config.toml
num_hidden_layers = 12
norm = "rmsnorm"
tie_word_embeddings = false
init = "uniform"
max_seq_len = 256
Each number is 500 + 25 x the weight over its row's rms, rounded and kept within 0 to 999. Layers, rows and columns count from 0. Numbers have three digits each. The size before them is the row's rms in percent of the matrix's.

# layer 4 MLP up, 512x128, rms 0.0694, rows 298-404, columns 0-63
082:524536518474483461489523510480503506497496526528506481505530488483480503498521541508492514518507522470555477464515534518491485477527497497471482479525505445512504502488533498460514544481492427
110:532500551477496498485550474502470531547504524515536519464483497514508487488492485523471501476487513495512493471474512549517514482486494490475478482481499473497475553521518539475509476497500517
095:491485501462501476520485452533521491513455465526494558507502493513500506457473530526527550553489477494509511493496534468498521442496504526481541513504477523511526512485526462509514542455517499
103:495488475485514478476435467536505487526530538456520517498519518509493435497475547493450502494508492515522467513508478558538498514505492469479476530523488498498497524487541450516474507490487508
103:482504480534469460522497455517513507525547522520498505431487493549505541475487524490520533488556474505494491526527528520488504456480506512467496477530530484500501478507513510524489512505490480
076:513482472502530516505484489545460519511500510482505517528477482561461532474510529480483510472461514457530501469500523520452474519476496512466467500528491462469452543546465497463528490497496448
088:474503499499523483535502521484496568497513553512442514469487496512487513512483523514513520432501472517477526484525472530497503511491502510518487524480544533480532525471521489439480490524493471
106:485499526505456526519475475478528553523501520530544522496477442489513521530475518461484483473502529554520493512484543479490507540496496489508511506488504479509490488507495502515530535489459497
099:507494499536497519458530465514477479503481509489540463512545539480542487479495477522547488490533468479475497507539491494510509472521480516504546469492553509491530498514543503543468486559532540
100:503523500500483499574531503512470512513511486490515506496551528491534504482481531463485489533501483539516481479486530491548520475503490481525490520497524492532507517479472520484508459465487495
106:462499495489495516514505477516489490455518539510487532469546479532442477504499548469490499497521556500472521481486532495500527505462493503474504491493504541459527466487526470481480492524530509
120:480494515541477493490504506533534513537468495548568512517483458476517492486478506561479517492531487496491472513490533529538498465468479450492471491465484516522491543514469462529485530503461520
097:464500534454486502523500457506538482487513469509519499502511477483482460509459474511512478520507498492531527485508540514486512499499526510511488516517491517497515463537492515475505535534456528
105:518475478503513513506512492474506549490490501529505508469501488495507521525458461512493473505466506541496563581531463487481506466507498510490489491492495496470483542504481508503428519550468503
088:538520493532502455491479499485495525485477496505465539473515527484550496502515505476531475481501490484488509511491524516494537520492482512480539475513551539499500502498530488514496476518514493
100:505496521513531514495488492517506510463529499530516530473487511540535503494524469528482530513512478478499508467495510508499502470547520488486492510486498467530507532493555482505508509475482499
116:521505476492470474543547496511514499516530520476539554504459458464501502510490466499540495492478476552486457520477505484528471490519435485465472522505503483554471512498479518481518532503473469
107:492529537531461448495526507548516495528489508480474533487501469483479464482548464524476535481466496489491520494498524542458513501503535505474454480522500481477474497555521474475506474462490522
099:471480536530511505527494473495463526473499479486485508445491482487489513521511555520497467504482513540469497500476547510510529451493537506556543473526539501497529483515503496506493534507492508
098:540510544504517467478486503525471517504512494505488526507514490484465495527485531476496460510513540515526545502571514506444581488513453491495464459495458517514530482532480516512463499490482524
100:490558498468481496456504489481518521528488512502561494495490480523476491499514512468510494527470537503502474478508527510531536525483516492465450490501551504472478523480529489482526545537462492
085:517496537504534508488510480483524486508531495470484523512502528494513527472471499524539473465513484496490538488535508531490496479494515500493471537515517433512497490561532545524551493498471543
094:558471519479545484488531510535517519466562515450516514491522571517492506496526507498506514498474527525479504498499486496476496496518515483519533459480530485506506521542506482491519455496487454
083:498494512504544541520516493507529518481528526502455487499485486464498534502490531487519534503460470501517489526499503483523478470493531505451491530487479526529540477512531524533510536503505513
113:507497509504487483540484523497471497506527520522501507488468511485471487547503456490521506498540489490541526496443524501452511478498506505525462534485515502486499515530507515571528528506506501
074:527478529486495517470530505526515513503509483483484465494510475448531487506467522468521477508468532496478503496483548511515491469517524522532504478494465508483482526472474493492509472508468533
086:508476502507460465479501537531510530533503524482513519487479513527467530514542488502489514513515508524500508498534493502536497495464507540505470507516547514475482537499550460520531518483496456
034:505498513505507476453515494485564501558479493516508486520460437523537427497440469522502471473516497526497500501487510492491476507485511469495506512475485498496522506489477521512452531435489529
104:480512540530492499477514495559485441487502500470514498515494474494484483472483511475524473463537470436506522488513507498512493514476507496514516503507494491570470480532541513504540479533506482
090:506497470459480455518511528531586459479486490496508505488501463518536544494538493502532518500537497470501530508504472498531495437493497512481473544507494483499469499548502536479480516553487471
084:508529524507526497508484525521460490484523518530528501520512486535481540496509484521474535533491482505487493480531501514517508464514524505531484504455462489542525516490555489503519522512494462
092:459478482475505490454478472520510473485495487512537493491536523511492478498499522489530499484500485535499490503515493482471487476544507504532534496490512471546444550494516491473537451468497459
118:487512475498529531501504439487530463472527548488535443519473506555504508468496544443528528505504517512506498518483508556489505469475491497476558502516486488477504543483531520504541531532498511
095:494465484520477523441468475485555434516468519510530455492472519512486560489514586482504477505466511544495508521517516530487502491547493518476487475506512485503496523511484480490528511501487481
114:492465501500517525472483503491495521506519544486499470499488538492528505511513521443503520522475543494542545545523546506513499448485524494489529510505538524498460502468544519494505514540497535
096:438505493515504529485488485551538482497527486478445440503487528499485520494500481488538499502446510487510549486511532513498501435473519534488504510527532522515519494502477548466509511460484522
067:500451552430502518471489493523512483499518489517501463483489505517506500516534493485477528488450511526519459515538515479478497496493511510508500523524507447513569475489503498488491473515480530
092:507537507505526491570501508437481532474498496477496528497522473476491536530485501458532507490489474488523470480492517485511529448527527522489535540503476520459478496520491498555509505549524474
113:487499451508495494497532514458531531494481546513501526507494497504528504521472507529471518506474508549509520573548505518512502468542552508495462488473492549442497578521488453495490477510515526
110:539491492503519470494503449534522497489453532502522496525543484506496502536500487482530479469477492480527472490528465477511489501556495475509491525565499489498496512520484483494504494480509469
122:488464537497521521532455491477488460481501491530526478500520515488502517526483515499500495526499455502485503546543497451537519541545506481467489495514523509534519482506509487464479465458496465
106:526477496497505479527531466477482501515482514476493489491451497510482514506509529442515529454517502541507533494502500467508546505508492495466533526516493474504505474564525539448490542510521499
092:511494480481525475526473501504508479471454501523485539523481506510508467454425523524509510523499497550477524468508510521498477509516484546507489466472513505488469555529500506490495581477466496
102:468451510524475517511504487477463514514545494483489471459485485501495500507469543485528518509501532551491542484495494516470503446524488479521497493469549526490487505451514447500501501550477487
095:486508503502520487509470506550494535510478494486515458505497503504525543470518533495468527436464480558523526479518457528535492502426463448480486502485498486522511465532483498537500483488507500
095:517508502484556521503478484483511497513546479463471470526513504460513491505518503504496470539514557518539528464554536480483486468524474481532533473489466504477512541491479467541474525526480498
106:504501508478550478498477503531497521506489540495462514523482488528527474484441526481525510480472488523490499513495514495517459521526484484484482561479478509512496523523491502494477543480461516
110:504465496521461480447525481491485456497472539510529497491504508509517506488518537518516485472463530553458518521499517520473509517534535496513523568534475500521517482491500502499477484526488509
098:527496442494471468499430520542524511547491530470511505479497507472500459469488529449513508493505457507506463504497507500523502516452485495504521505479485530461497521435519459533544526512496475
089:521491534511496491530520498483492504489501501509514491523468491539518519471492460499520456491487513485534519486443521449504509515475489455563541537516477516491497447509503500471514510452468502
112:504416479491465477520501501523472484463482493492527508477523510527527485511497515524529494481502512497484524534530464491492496516513524465511484518451482495517542509479513471515490566491447509
105:526481488504515481481534500501499536455520511474520483502475521525535529467477499520475449472522497461522531511448547497488488497503522492522508529491517510469466528518467486496523509500524481
102:581523494497492469526507507489548468536478511475521500495518473532466523453498501493538475525516514504510511456506509503493519459489507501523483541535474519491514514511538552520523512484498445
094:446513483521497512512467487500523543499545485550492466511509477489515493493467459498527488489493473484521511524475522491467537468516477474504516478485549520534460494498486505509575535451488490
100:533454506515482505489482480525494430465494462503469468506517513548511517524490507488525470512520528523478550456479514495527556527519484461509486483540498493481429498527470469518508466503478477
096:513494521492449462483496499508505511511490516527539472510511527515537514487486524478485504551466495503498520496515477511505478501498498526560503557485530453498455517494489442464522475463535495
097:512483522446474544518526463516505489452490527481497474454516473518530510529474536531554514498468527506490494496481513517514558506527514493500499456505495518512513555476488482484493505484483500
105:484456492477501485522502494443530533513475522476455452475463451492523518482529488538533520505478511503497540544517489473505501486539476505528535483501487534524520474446512544487468493478514508
099:547473454548483499483517529523459445506472476493464453469485503458507521479562499479494500507502494485505464521472495517498475481509499492484533522508492528505518507512493539511516451476492539
097:524515470478481452441491539506487506492452489526500473490501460497515511516520530526475496467506512475507457532550526505467470496546472505488504504478497503454480491481496488469489461461490470
103:471455498527506506503504530523472497494505521454485476492512489501495527474487515483470501472505482477482517474511499519520490481494498464514436462543490512455556542466516492510486477492490495
112:514468510475517450523528445530495473484522482504529501481496525517517528466491470453484463487446487503501499481519453499447486468514483480492521551495495490445507538486522494498528511499511518
125:508468513472511492518479512519504508489498514512480480502470510541532482540500544494471492512499477515493524501468523529519516520500550498455516525526446510532529493573527509500470486517462461
099:536481520506516463516516485488497511527529495507506532463487506567508481478481524540519507477484495527467541476440499497493491544521477553524506488466496505519489485537468489493522454468503506
095:524480508497475464529503498491463493517506462538475508495507470511522527517496530535528495524471517468490495493547529515523513474526536492533491512519535487516480497509531541479549517518508523
107:478511462488503471527524468497517518530488503515536523442506469456463472528500501529504492524506469502531463518496554465526461445509522480481511501486474508529490509475518511461531498474455505
101:505466506485505483508513454487510469513501500504490520495500507518504451474493486495530546510536479520473476512511509477484478463481542551463471496471497497480514482529488477547460501490503525
071:493539483519494493490455505546516538514500543435502503479528448509506484509546512492530482499524515488512498509501512512540564452490487532480554526530485512501469500459480459499525517503464486
117:519533476489490537507526483483488492490451504514546464532529495538531506494511519484469501519507496479516541520481493539486446505505457447478483490504510507507465484525519532531485499507434451
116:443530521518531501523476456545458533505483524517477518508558475496480523472480512518500496523493495509543492478493504492539455491486500497459500515495507485464490519483485472504498525481508553
101:527514545475470454507506475499462527485526485497498504503525465509484501488512514492545488469508485556558498509469545494490487498483503509484456485478433516491467489546525527498495527481492524
094:470522495523520493485478473447460533507481505487521482540489495530479491537437487480462484458493466470550494509526486465505499476486499523470487533524484476553489504484500472492507525528536514
086:444495487498502567493514515440522553509496571521512512484499507473529516502506474463452514504546495495484506526475490473538502486470486500497521483522503493528448513472522490460477512513502504
119:504526492534512491515479502491479540478471504523446459527504485506466513476475501511552526513519515492488528500457481476479496474505492522516518499523477481524456518514500494484502473529469465
091:543453470509492477537519529503502504555488523454495516511479518517453463495535522563511528475437522511486510476517512501483508473475519527504510507505515501426517507554493517513479493478496515
086:526498495504527483484538449467487551533509489540516481467495525541501496473505538480482516473489488530506523497513503515484461523495476457480492479499503473506473494492518516476464471478505483
094:510508515469509481514500490508497493488496514519501475486479472476478485464527487519494503535472472484484523518461498503495483517489540503550513472510498505466536505481502507481519488456473507
094:492469509468505474461483506531482471534488507511523459516501471473480503497489503507516527502511510502507534473501478530518462522549525463511509517586491523470513501450539452502515483500493494
093:524494511493551493424530518526496536512518486526471488524490552572527495514484492498485458529520510505543521494469514517518522502534444446472488508532510486482475513502519486515472535477499447
097:501511484497487495516468477501526448491514521561510450525530476487488531493514489533537494537482459491506494475505517510535463491472544471487477517526512489508543504502489473511535499484538535
104:529494498504481521511507505475537513519509517514521487490503535469485517482480487494496515465446511483530498507493478499466523477531523498534477490507505478494553456537537477494463496519497535
031:520465509529514503465496523502519519486478500497489514513438541512465463543492485483524451445475522497487521533506545528518501500504494495507466518491545518521479543506516472522506537501452516
103:532481514491490455498525479452497535476421468531511555469545494537521476511503508499513509441487516475514502510501540481511491481459466506475532533489509527497510502537474494471518516510481499
107:509476517454475512566499473488497454480489482500503469499505495522532516473446478484502514471512489488506464508500501501508488464502471489498501509513530501488508525431520490522501515542486534
097:514447491479511498505533480510484503502461509477468525510512537500509495478518471486492531443524529508541489451513518519518441506439497516482536497501494476469523517498492548486517466503491460
098:483476476503515487500484482483488467512499485450498456484489498532503461485486516489479520505468451459464487509447521527479462517525531491497490531507501502483441558487475462471498494478543468
096:509501502520481516474495553510497522562492515488526539525482537487479457466462531485417494485474520533522437568488491495513502562500494497497467525487503482465487503470466470542479494490500464
103:520465503499503506491506477545465548473434482544502508453505501490484497489548503497473528462488503525495517504479471487485514519516455487479516474521508528461486527516518463468501488482529519
098:518484487550522486497489467486489497485474541442530505515505528500531469477526480525458465434499516497539469553461498477517500501487499493487474531491527509510496490513513468465526513467501519
105:514468452555468466497486487491493521486446509466475517527464498482447479479529472468495468507475482504495485549501527527488544510534525489527488509567497527479483500481488506516514502540480510
093:474536500500471540496514525566534505474494498512524457533486464513520448484514486486513509488492500466495491501474452454510436460482506510507494537514499489480474519478520514531481527472503501
105:529511513480494497557485506476518472524458478482531496472505495480567506540503515534492496474465481526526494498508488533487493523478486477487556521492533445515530510504458494519545511525497545
079:477503425509510548527477477477450548486492479496512545500519493502537534547486515491511512497461456523480488461518509477501474510490494513538438469565463531475507484485535500493490520472503498
101:490516545546456501514476500481417536521512505465504524490536525488502489524550550505479483519498481511497516493546525496478506507529489508472491514500525452536486499502492476505525510497519474
097:488502476498525515499451485479515524491499542501514497483476490493502516445475499500471538528514497482517504483540513505455500481480502499509508551449479468484526481445482450466477509458516539
090:492558473513530509537487500532470471511495552514531456519504498466455504476525529472460529465486506506525482490504511508484498519498478506488525545479485525506521459489488479478505512529512504
105:467494477500510515508516466506515532475523501515504514511460512486482468508450481496479520510491467480494507540488530523489489479485512548507505552516505500474492476534483482517452503547470490
069:489486510483477532525475502474518495504520475554487523542543503534504532492531496465508522488478452517489519476521528491475483539457485499540480516503465521481489494456481565542490468466483496
125:509499478539508483483511521524489544515460553485507486502511484527494508507526461512523520522499495462496521479499464542480489497510521501537483517547478539517438481463497503452479518496515523
103:463494508524478501493541529499545556536459496458490506508486511495515487468497451500494532475484534483511512488507466499533495522519539526510482475484517497483481469431500526514530475511473527
120:497535472483496484544452503489500574479528490538500496492488561493464495470472509465471534482500490527541506481502527502500512491459505455562523494514499503513522513474493496491507491495497514
096:440480518506525487491528518495487502528503502459515470485480509535487493474541527439446499505499505545491471466507514474498522500484508465467492518522500513537519488507512515525487497498511487
108:520498557501547542539483514484496505491461489485534527485478490507481479498538512523471520507498474503483521519475465470489505499516477501559483468537486508512464485512538514515468488476503472
084:499491493472520489480542529539500455526496500509495509455527469489475483513466555496474502505487486532498525509498494542502464506491498486505535488541525486475485483455464506480467504449493487
099:512467530475538462531517533515500533490518501490506513531525485487503492477510515454501493508494515511472484481524557447518532470493491483503531517525480490512490502531489499493525514430529474
094:515482480480510505475482544526506511482488530509475483499461479511517454512531510510504502498505501535513490476487512479527450473474550504486518535505535496532459472522499485429496577520485476
097:525492554530458497534491502465496497519485526497467468493502478511521500508478525518528520463514468511483505486491511526545502468511539507482505503507480519488522495488505485472499528534518521
# layer 4 MLP down (transposed), 512x128, rms 0.0694, rows 298-404, columns 0-63
078:490477500483518506544509509547496492533506485501507523507444486477531481482493499523546485501475503503469528528503532467491522513456522539531495484484467538504504475521469539489515461491475515
106:475497526526537521472484482483554444498499454449460444525480498483458502518519517486522495453467475534475491548470481465494500539527520523500500538519533517494471479543478520512519491518537509
101:463502518531512488480529516491470483456528521486545480467495503497422467560483485471465465466506502506488487502475490525503491525496466471517477488481528501473477484508459519509518478525483525
099:504531516506464500486519522453468536525479521529501465467468498521505560502523467505553470529500476488511550499513534479500520458512490502519535496489484500504522526521467517510472501518498489
105:507494512492508489504462529478495461490460498459482500498505484478454490492551479501536501518440526494537512445499454481523486519513499535535485518475485506494500498473484484446512523521506522
069:482460515498512472513506502484489448513498499489478454482527521485518482496485481526519476518514458534476485523498513503521490476488484500521523508480494531505517475446497469507467515505494538
098:497513425497470552502509478509519481491479501479509497517466489522470511450491460509446478521480519452515489489475500508542532519543506489516511472498519501472528471483499511480508489498468510
091:512535489532522478493484509533491458493513474518477477458480558484510464470522514554527510513478470437478491532505465519493474456516470499522460480503496523492506526497521494472487439526539489
099:501525507476487502518479535494529528490511491503464476513492477518483495493503505527525470497470518495515493481457489496491511488472513484475500499538519485474486496524469498496512501471499485
103:502498506488468488430483495461517502496498500500507536486518473524483475512504484500502509453529505489536511512492479519446464476513530524509472484512493487483472475512509532518524520524499516
103:525480481502505474510474541504507516481468484475470450546481543494546484472491476482543485508469456496489484508557507498481470467544490479509503496507519480480493548499481543531500515471482513
115:514458482462516509495486483491486474481558513432493475482495517504449509479536495440533482547517500523543504428509543502518505483503503556525505540481515525487496446483512509502486561491519482
098:496514488581507477459540541515472485510472555513493536547481498503461551462540521500508507456479500516440507515488522498522500504494500506488496484471509483520488498493533504536501521460550463
126:479480531515495492456500487508540482473532519453548498447519495546523473520517558512500511476499476527540523487524524464522454499499493514521503497469522524506519494520519509532503550455489498
094:467501479513517491495540489524490497560501485485495483515522507534441498518537520564479479550509487512508502531533477514495489503534498514507484502515444474547521485505516474483508495460483499
103:479469468518536539537486517500476508545513538522527514520500485478470523519493438554490506483488497518441483521504508478468500520529489514495479463503514538524517475506501529533540488526476484
115:481490555511491529476476486485548523499471471502462538510553512474523483487508497498506530473501567484512523534555509527439479493511548489517516506481492481522477492515508505443506566514489468
097:528510485506570565524468493466514492464507499531504471494477515515530523521454498497492507509506502483495511484497453485554505496503501466513547502495532535489497522443535500541509525521478480
101:518495502470433466466530523521518514544504533473527501520538509488459532472472467517489529485527468501502502479482436506498478546489492501440441507484449517493459475473516497476513489486519481
095:471523445514531469494445501471554459518521493467502464484471544506494495489489469540480516501509489529509485502466496475524477495488536458492525512486538527507466448465541517518517480522517494
094:483466531535506451514478508486493474474526489506470494509508512463545527508489490528447507470495492506458510521516510485489449470539529524493517525509468531522510499527500462477474495501538506
088:508517482488472463484523500540503475476514517509519491547498486520467513516487532525479488496532505482513540512488493494545471490489492491501493499466494503476542459529461515525436487479502478
093:489486490491470505504507472500489466498450536505500481467460464531507511507497499515458441532519484488520513468520523467532466507511472514536454548506493512485475516488472484509468512532478508
081:472496492506503497537518509501481504530498515513509487493478476532507487505481458527462467487494540458508475467494483480475513494521460504525496452462511491500518522510470472438474478506504468
113:531484497517522503493537464525513524524497478478486525504553493479558508517513520512446507495441497472481515491544505513542471506519453455499556518531516526485495508480530477456487501533498504
076:466491439506501491523486493451502499491476499554495496496500521487469515474504493529477546469510460537516476508499471490495515514516490522476482524507525484529558514516506504512476492516517511
087:505522472487549519517496447484537510466474508538510464533502474466509509483483508498508484492474505541494483511491481458511488477521498477492532523489486514513514502480448555506507489527485517
034:482516514488469522534496471527447507491521537506501496501499544510456548516575509514531500533489453472511495487511495467512570497471512482541492489513519504424480478503488508473486507527495488
097:499487477516493484526476498492528536490449515522488512494485530502500475470536474526501483531473525521532512527513490502516482497548497472461524502489508520480525497519494489492470503476523503
090:484487520544515530465509475513455527524545483507504485511510500486454482523476501525499497501464523517490503497518481502477498525562527530492484525492528501525498530473498446490475479473520526
084:484469492490457524493531454477534507500504491474512494502513511498497466514485519474524495506496507486505505484478511499467455523466476513488577564535496478467486478528455531461489457497500527
106:503537522488503488468537528538495498554471498463532493495490486534476512503485526502551536472508474468547478487501502443487475477491488489496517488455512492495511535515503472499520509521482492
117:510504526477533510480491502530551521529471521521477478510527456486534455511490448495473472519500507471526506469530513529519511478543494492508544510487526493514518513471495490520483548493473490
096:476524497491483469562508552496431524495547498455483518489467505488515470524498478470512496493514518442475497450465474501510509508488503483466520517448525516479525483508503505506458504480534517
115:502520479525518504501507531530481491486515488512483495518505431504504463493518482509461468498512521485478547492507555543499488507490445494535521475533487560503517498524498502508523513513504476
098:526459506498475459566485530424449481515469489521522533496474502517509463489484502526465521538534517518498478504506494493486484515518464450491482485482483483490487470487475472556457471533476464
068:515526466544464485527473515453473493519461507535517569492506491516468521506489514500514475537525528489502524502504491513531511488509493486477487483455497502531461485536505545483520502483500523
093:478531496521489493483476476535528476520467506491487463538488528583523533506509499507455490512522502541476504506479482522486481470490514506457494467462499500499512477489472535447484485507507499
133:526480525477480493455543488538546469498465512473531507515480531497504477541500491520486511494472484498514532498564490471522449479495489507459520474501495489532494492505484495487477517509500511
112:468441495489469505489498542488489470512516497489467474514475525488518457473479500502483488507520527529487549508490577542478484500467505488500482519440529533496485505505502520510475515495494537
119:483505463559533481455524491503528486480486490473471488478493472505558444506499497473462498484473519537509515466449483522505473514491516468527485538472458534466498481512500489574534517521507513
101:476541537503488488453493488506538471501505444524512521497522537478540491470494481523481483528500537460495473534525524542460467483483509532501491490514509508458486499509490504544521463476496491
085:490499524502468513486539504491491547535490498464466483524542493492472543525539520487480501474506504451452469532517481499508532496456501457520518529517497536498543452473503494479460515488500496
103:481523493493518504487476535535491478499504515493486520525459525511544463462511482511508499497459495504495558480510516497477482507485498546515518473493513471544487478498563512533487475514547494
094:468477529497481454517523502502472449519491498514509512509486525466484475497524474492538442576533500469482475540479520484457540486542504549495547505503497485519490485453531501517473537505504491
102:475511485513454482520526476506495495496499501497533480463528527573494475463489502508499494439464451528487519504522489504506530516491491556518513495480509448502473508449535533490472471495483522
105:519513491514474489488521478485480519515495506485542504471494515490471516542531447512501503514497511470529547502477514465519532448494532539522506474513532463488469476476473487512501537496551506
106:475522492469516492510511550503486507465496464509449496485517482506507488543470463516482533498489465481506528517483456485469485548457469472466463468438535469501495480504491497478500489486491517
106:454520520534483520477529496474477491474492464533494528506519495503466508535510490554502485521524549446545540472495529502502525481531485508521493469505563491490527495546468527492477507514472467
084:477535465463527507478456485478491479515505510494485486483522513450481475495504518503487550502486477503476484515556497530545499477533519546457475449477516520515505555474504472489500464546539506
108:489521504498488519473495529485491489550508503510475492489483485464514518490480463502457481519504470490545484456492508485499519491486492512503495485567521488480481456476501487513485453526501521
108:485477507477517486526478522545500505499524498500480479500522523476442496520530472463525503475498471531487513500521522527538470510460452446477518504527506497461497491489553491481512477439477489
103:444451520478479482520451509489482494474530520506467497507465488472515453515471479519470533464475500506453494534503492504472458525523488501448512502458487497477500505523501476520500529505493511
091:475486464478508464467531496528466475482468510475510508495494509481469496506550543487508481467482526505496493484500498446519485509493506509466506478502469484495539512506479488500477485528526515
096:463510494537558465553500489483499520526494520496525554489523496481475491479512470496469487477511456491502463520511507541506530474463480543493486538472519475485517488522530515533482504512506503
095:524475497457508550541515489482506452518480473538478530475490472494456471477516501512506489492496482510514498522492520508499510470516516482468511484482497529488540499496510571499464511495477548
100:481507464479482453506482501522512531530474500469517496519502526462458484486519508471460507537516492489513476462503474466546461506468483531524515518501503503476473498469500539507538458469501491
101:469552496535527490474483508559481479521514518519521538491514525498516534508470509467460518506495497521526463435462510526483487510475526504464443514525534478459500500544507475508530522519500502
095:467507520511484530467483506507527550499501489509507535498542507512503520519453509492487510478515533505474549484521500479474522472524497527498484478494497450525486520477522490504459547531514473
096:466531487504496512541508513494523530507457521454498494532537540525486492478481534515572527476473489500474515562489476494473521505466506483525472474472456506514521503532478484493485482529488525
104:517510498446541471455498508487550523490495469481536502540476497478464511492514438529523529495514485519466521504522480528450488507543504501505529501474472508516475480471504498505558483517483481
116:523530526519508512481502519460460502491453493513463467500498489464493489528518550555507482471533523502468494513544535518575547533513523504496499512473488506547457461491506523523464504484479480
126:490477448452504499442527499513499526498487485509482487484475476519519486516542485507505492512515517503461496476524543474528506499494513459497502513485465484493481480520542499525540536502514480
108:484560469505466493465461523495535492508474546531513458491466478456501510504495490523489534496479530527505522529495505492468504443484467467520506489508477498497525522464480526492500544523482480
097:518510521510463465516506489530521504493474550467515488499503518481525484514502511457466503474471445533487488477495504475493496530474449487473526529454503465506518533480499474515501494492543492
103:509499508551477508527473502524441504502468502441468471488463486564466513465487493497491513507516504511453504472511509494473527541445488534542484477490509506534505463476512484518494517537531454
105:498522487509505519495477559509503567486479536533491472484507482493484532534467519503470487442473528523512519491505509518516502457498505470475533473541523521489520474483491530476521517515485528
068:519504540535472505495515498477482479555516466501502502490481496485468514470519507480494497470481460514487521463455483503471443522479483495526431480475498512462526488487521533485490495482519477
122:522514525485489547498568504524509474492477508451508538553513447476523530500459530508496486473506518495484483479494514475486501486525518528433497477504462500461511492504502473494471538486494460
108:490464499493521484502546528479490504447506506523473462482516554493572516492487520470524490487487496497490482497520437529510490496527456517475510487525509539482479506527497513484492461540474478
099:498513434526498528476472477511474474503481513503518524480476556518507471524536525516470506528495508443417466529516465534493517499519428488497501507526534468534507496454484484472490474467492487
094:499522477486496512524511516539511471493518479511492544454510477468482478509555556497515469496508531509497520460481502502516499452488496453524535486454520520449498499505521497482504470506470440
093:528501499513472452520471520527471484504523479488482493501542484474487472502512500499497495501461454493535508481508523475482493486493484479507503497474521482446535490490522514552503467499506498
111:499497479496486499481515513530512520494510485472545545481470516475550479468503482475478525516494452521501462507540541546518450507537498452513527487466523518490496479496519486494529561460477528
085:457493543505550555467477477500481499474528464493538499437516501490533520480512516461486481519547471512522524522483509503529486516506464501502488468513491502541460506492510505475532525528546489
086:488537501530481481509553502511475465501494498479525556526511487504511511541519465503515514474477497482482464483517494517505501471521474579508527543483502520499565547495496492493471486527492503
093:480485486490491465476519485494484495516481468517476509554525508502507522511482534442464515490515491501515495489510519436499493517501476507444519531495490551529473452493477490517478528523521526
097:489550506500553523462479481522475542472503509487503515526449526534516503508513464472537509515482465488521509524518503454503461526476527524456521488458478493524456509491487550478522508487497489
099:473507501518483500556482444491517491503496520522514490501466460479496486540483471507485522446494481478479471514507517521493520462463533527538485480489475544478496503534513501466515516489513490
089:473499507504516482501553505483485545487478475441494505484487514508535430508492535472483520510534478497516526528457485472472519487495459503514482440490468525475498498465508499520488499498479447
094:477523508477491510509502466514482504484503469500530501490454460499509478511473516466480473498527487512503510473498485519514511533563488520489485509505476498545475549516467510531463512513512458
031:533526460470491502481474495509506545491488489523484513475486469512488512494495484496512519485441480561497481486525482499483498507511484527495540514516466466504491485483446509496485496467531492
099:467512490501507554513462471519507466525557531444508482485464459466464527484516534495459494534494480547507513482495469516523508485522534476517455523522472494509485520478532518521501494460513510
104:473540481483557486516491535516532521499524482479498500473482514520544486500527497512478492544495529528505516474473477516491534532491546454473502525472466487507525493544458476503506496480490507
094:495505519481499530481498514548496486483535534510579483464503483492510475516485518493525481514500494518474527493503491474494515471480482509495485524529508532494464478478484452514482541493542492
102:482527517481467493518515525523501564504536535543538487503472484500530499484462488475550539507487509518493469515525490524495546518487471492528508495501559505505510490491497513504544466524460545
088:505491535504539500489490465476497472471492507492478515481508522505508519499508484478520484505519533488518520445536566514459539473530493490477480520515529463507523542474529481501460472487492509
101:501511479501549529527481508496494505482512522489505494500495503549543501433481497504495487481495513453465465520529484499518500477509495506446436521458465485545522525517453502515464478462455482
095:474537535498457537499479526550532515502486482526494477511524484457440522480505490485539515503503498501494556478517505481459489515519541502487496499489498479501502513536483509480465507531491461
113:496561547454492484514524517536520502495533488546513460453507499500517478526518538472537515496520510483503508496506485471505477523464468541480515501466498472525540508486498471455490481450480549
092:533478519524493488516522447458480496548503505452480521446521476551434545498493495532510493459479485524510511499522552494490530543521499497529513475467532504513496499500497486489501472531521510
105:521515488490512475490478483442477507503489460556526483506487507540527496492485436478491513472487510510511569517555502509478492431501533470527481486530518495469479466503494521509484502521482504
079:518446503510505474529466505488500457539456538533530491490494508466473504500535464520501519518520511478485540507456486514442494499465491506473484487445511503523530516509450482496502466538489513
102:472497479470541471504501523504551467487466499478474494491473475471511469489479507514511535472494513463492492477476476514510495479493521499510498547523486528482483509491520518517415492534458504
092:488452528505482474498519498498495489523473441517486500481505486503485492532556507559523464505504479527499507531476551516514472501558526495490471476504503521524504491523488528491516496514483462
095:505485495477463525449485528534544505524501513464523529483509516537523532508466495519530492537484504487487529541506559493525529487480512486495453506518498489546459541529470497511525511496510488
101:505486518469532533551515568496512489488504525494572466462504528517552530483480506534530522525508520496498498459495472519461484518508493447502503490498517545493465509525543515472526499511527479
069:508481488518525511522512522547462486493490526463534482461466521482498484449480494530511493497518532487491496500477482502497553478520510516476507507508507447525547499502485439484508516503487499
118:502512458481453469445501478490504496510480497503508499512500526466498496490528489487570561495521496502539487518491524485503487534467493504496508488479525488524512479534503524516524489477473509
098:534496503468489497526499483463434439505539486508512527509479499524515526471488554502532520514519488531496529522504533455475503458500463459502548520478500484489483500507487526501487488504504462
110:490449522510518503478540507487495446506478526479508477471485476499516496555498494512496445516529502482474515499518484512492517472539499547458500515472468498488465538515495508526484493496481468
101:510532500521453532521437492492507500501551500565490511437534492444466490544527498495512509474493515514477511483499507511502541506510492486485511519498527490473484491509487469489469553456531500
108:447502476517471489482518508529448537495482511520468484513531502520509509501478496515521495476514529532485465461505531488496473522549476501475518564469490489486543502501473520477562512492469484
093:470532535505511498509470495495506514440498487518489522504465505504493529514517458516524514480533465464507476502481510497524540479527531530498503471495524548524532532563506519520487557516462471
095:506551481509475539476529469523494465517492500473486497511498509517522521536511476561476493500504502484522510508505445525477486566531488474491462470478532514517494485474497463509479527556497541
100:496500472546495493524507498478479445525530488485486545515528491516493520520523523516503527501473508483494487523516476488477536543492475489462500509508503520528522520497501517551491511471511523
095:481485439508523458451503487538509497527477496501551502482526505509476512479517499513492487547497532491508486511520496512470539535560486529525510500488486466521508492486476528521524501463506473